{
  "num_hidden_layers": 9,
  "hidden_size": 640,
  "num_attention_heads": 10,
  "num_key_value_heads": 10,
  "head_dim": 64,
  "intermediate_size": 3200,
  "vocab_size": 32768,
  "hidden_act": "quick_gelu",
  "norm": "rmsnorm",
  "norm_place": "pre",
  "norm_eps": 1e-05,
  "positions": "rope",
  "rope_theta": 10000.0,
  "rope_fraction": 0.25,
  "qk_norm": false,
  "attn_scale": 0.125,
  "bias": "none",
  "tie_word_embeddings": false,
  "parallel_block": false,
  "init": "normal",
  "init_std_qkv": 0.0276,
  "init_std_o": 0.0,
  "init_std_up": 0.0276,
  "init_std_down": 0.0,
  "optimizer": "muon",
  "learning_rate": 0.015,
  "lr_mult_qkv": 0.5,
  "lr_mult_o": 1.5,
  "lr_mult_down": 2.0,
  "beta1": 0.9,
  "lr_head": 0.00641,
  "max_grad_norm": 1.0,
  "warmup_steps": 200,
  "schedule": "wsd",
  "decay_fraction": 0.866,
  "decay_shape": "linear",
  "final_lr_fraction": 0.0,
  "batch_tokens": 131072,
  "max_seq_len": 512,
  "doc_mask": true,
  "train_tokens": 580600000,
  "max_steps": 4430,
  "dataset": "wikipedia_en"
}
Each number is 50 + 12 x the weight over its row's rms, rounded and kept within 0 to 99. Layers, rows and columns count from 0. The size before them is the row's rms in percent of the matrix's.

# layer 5 attention output, 640x640, rms 0.0875, rows 357-378, columns 64-127
098:50 39 40 33 66 49 55 57 44 54 50 44 41 41 36 71 51 22 46 39 50 59 34 32 34 71 52 57 67 29 37 46 39 72 37 63 40 78 41 57 71 45 35 42 56 45 39 70 41 39 37 46 50 39 54 40 53 35 30 30 31 42 43 41
098:19 77 67 52 63 48 59 31 58 49 58 41 43 45 60 32 52 33 62 50 39 52 39 39 49 54 56 47 57 53 38 40 29 56 52 73 62 59 60 47 36 55 65 64 43 50 31 40 43 47 53 49 48 42 69 58 36 65 54 43 46 26 31 34
108:55 48 47 52 48 31 65 61 48 41 39 23 50 61 53 52 48 54 66 55 56 63 43 45 36 42 45 53 33 46 54 43 30 42 47 61 51 55 62 64 65 44 56 64 41 49 41 56 45 48 43 74 47 56 44 53 62 48 44 41 60 35 46 46
093:55 56 61 43 41 48 57 46 57 51 44 51 58 40 46 28 36 34 52 50 40 73 47 66 35 60 67 54 47 48 61 55 53 72 57 44 54 53 35 39 55 25 66 64 62 38 40 53 56 62 53 66 49 36 52 57 52 38 49 66 44 51 37 70
102:49 51 55 35 52 47 67 40 58 68 38 45 64 54 49 43 63 38 65 53 44 47 54 35 47 51 39 39 76 56 49 59 36 44 36 50 42 63 43 41 58 50 30 63 57 55 51 49 49 47 56 42 44 68 46 79 53 56 47 58 52 61 46 64
103:56 54 65 49 35 45 73 47 39 54 48 51 53 57 61 46 47 51 64 33 45 38 64 37 55 46 51 40 45 52 41 48 44 51 29 39 41 50 48 49 44 52 42 55 58 66 53 63 47 36 54 45 55 44 65 53 65 71 53 46 36 55 54 51
094:50 49 70 41 51 57 60 30 51 60 54 30 46 20 47 50 49 21 43 50 54 30 59 42 59 54 52 44 48 57 43 45 55 49 59 41 44 52 36 48 47 55 43 50 44 48 70 60 27 41 42 46 34 50 67 40 47 49 52 59 42 36 49 63
096:65 59 58 61 70 51 40 78 54 48 52 55 52 78 66 67 48 50 63 57 56 49 53 34 48 57 53 34 34 53 45 38 45 52 53 51 45 59 50 39 52 49 63 55 50 56 59 51 42 42 53 47 45 51 59 56 60 54 47 34 48 56 44 46
099:48 63 41 25 46 38 51 47 45 46 32 46 33 63 62 50 57 52 43 37 46 55 38 69 64 63 47 61 50 66 57 47 35 63 47 57 51 62 51 51 34 57 50 57 36 48 52 48 41 64 58 36 42 48 57 59 33 34 68 49 69 61 64 72
102:43 30 66 60 59 60 45 49 20 44 48 57 57 55 43 58 49 50 55 42 51 58 52 49 30 27 40 50 39 58 24 80 51 42 53 54 72 43 59 63 47 37 61 53 54 62 37 40 49 57 45 57 55 36 60 46 27 47 52 56 53 64 51 53
099:54 77 44 59 59 43 28 61 44 37 67 58 49 44 56 61 41 57 59 48 38 52 43 63 55 66 45 51 48 52 35 29 43 70 37 60 58 41 71 52 55 70 35 67 57 25 46 38 38 65 39 54 54 55 56 57 28 64 37 60 50 37 52 53
101:72 48 31 64 42 46 50 62 44 47 61 68 51 67 38 62 42 38 55 38 45 51 29 43 48 65 56 40 49 47 34 45 57 76 66 66 26 58 73 60 32 66 52 42 35 70 43 39 51 62 55 35 57 55 38 48 70 35 52 75 25 48 58 84
096:41 44 36 33 69 36 72 71 61 50 44 79 42 66 58 40 60 62 40 60 60 48 42 50 61 67 47 63 48 29 62 65 36 51 69 40 47 45 58 62 32 19 55 64 57 56 47 37 43 50 51 48 35 28 53 38 46 33 53 39 35 55 53 50
100:72 48 39 47 36 51 57 42 38 50 49 36 49 49 56 33 59 48 56 49 35 51 62 37 33 53 50 57 44 54 50 39 67 55 57 67 54 54 51 47 67 42 43 38 56 47 53 60 55 37 57 58 41 60 39 57 45 40 43 47 38 36 47 30
100:66 59 59 38 58 62 59 57 48 49 48 44 62 54 70 34 43 55 36 47 43 49 44 48 65 34 66 51 45 58 37 60 63 45 39 32 61 35 43 51 59 55 57 40 25 52 53 39 59 52 48 71 42 67 32 43 64 52 42 68 62 45 57 48
096:39 44 41 33 48 49 60 60 36 55 57 34 38 49 64 46 56 59 53 35 42 41 38 59 38 55 63 57 60 42 50 41 50 64 31 41 36 40 56 54 49 46 34 36 44 37 48 45 59 31 57 42 57 51 63 32 64 52 55 44 55 63 50 57
100:43 50 62 54 43 47 55 56 48 35 46 46 43 53 49 56 42 61 60 40 42 41 39 37 44 46 48 59 51 43 51 49 57 46 48 46 54 48 39 41 50 62 41 41 65 50 69 56 45 61 59 46 46 59 39 38 53 28 59 57 66 60 48 43
098:48 54 47 40 51 27 58 51 44 44 27 76 44 72 43 53 78 35 69 25 54 61 48 38 44 73 44 60 64 61 35 45 64 31 64 52 41 67 47 44 43 53 65 54 56 59 66 56 57 56 42 33 35 44 38 54 34 55 62 48 52 69 56 36
098:30 50 77 64 56 38 48 53 50 34 45 62 54 47 59 58 44 62 42 38 57 60 42 50 65 78 56 54 45 36 53 55 58 61 50 56 57 47 49 35 58 39 42 57 53 56 60 39 38 58 64 67 77 51 55 49 57 61 50 66 56 39 66 50
102:73 39 43 64 37 47 48 41 64 36 37 65 26 71 55 53 59 56 56 51 46 48 26 39 54 51 52 48 43 56 53 49 30 43 67 46 52 43 36 54 44 53 51 56 62 46 50 44 53 53 40 32 40 58 40 51 35 28 36 39 51 46 28 23
102:42 28 35 57 32 43 54 49 58 54 57 45 55 59 63 59 46 63 54 47 63 46 49 67 64 43 52 70 44 46 40 41 47 49 58 27 61 53 39 40 58 67 61 45 49 39 43 39 52 66 42 62 47 51 46 49 52 48 45 47 44 62 51 44
099:48 38 35 38 41 62 46 47 40 58 62 52 67 52 54 36 53 40 54 57 58 53 57 26 36 66 55 41 52 43 66 50 56 38 41 41 48 48 47 20 63 56 71 55 49 52 60 54 73 66 60 79 47 38 36 47 58 52 55 55 37 48 49 43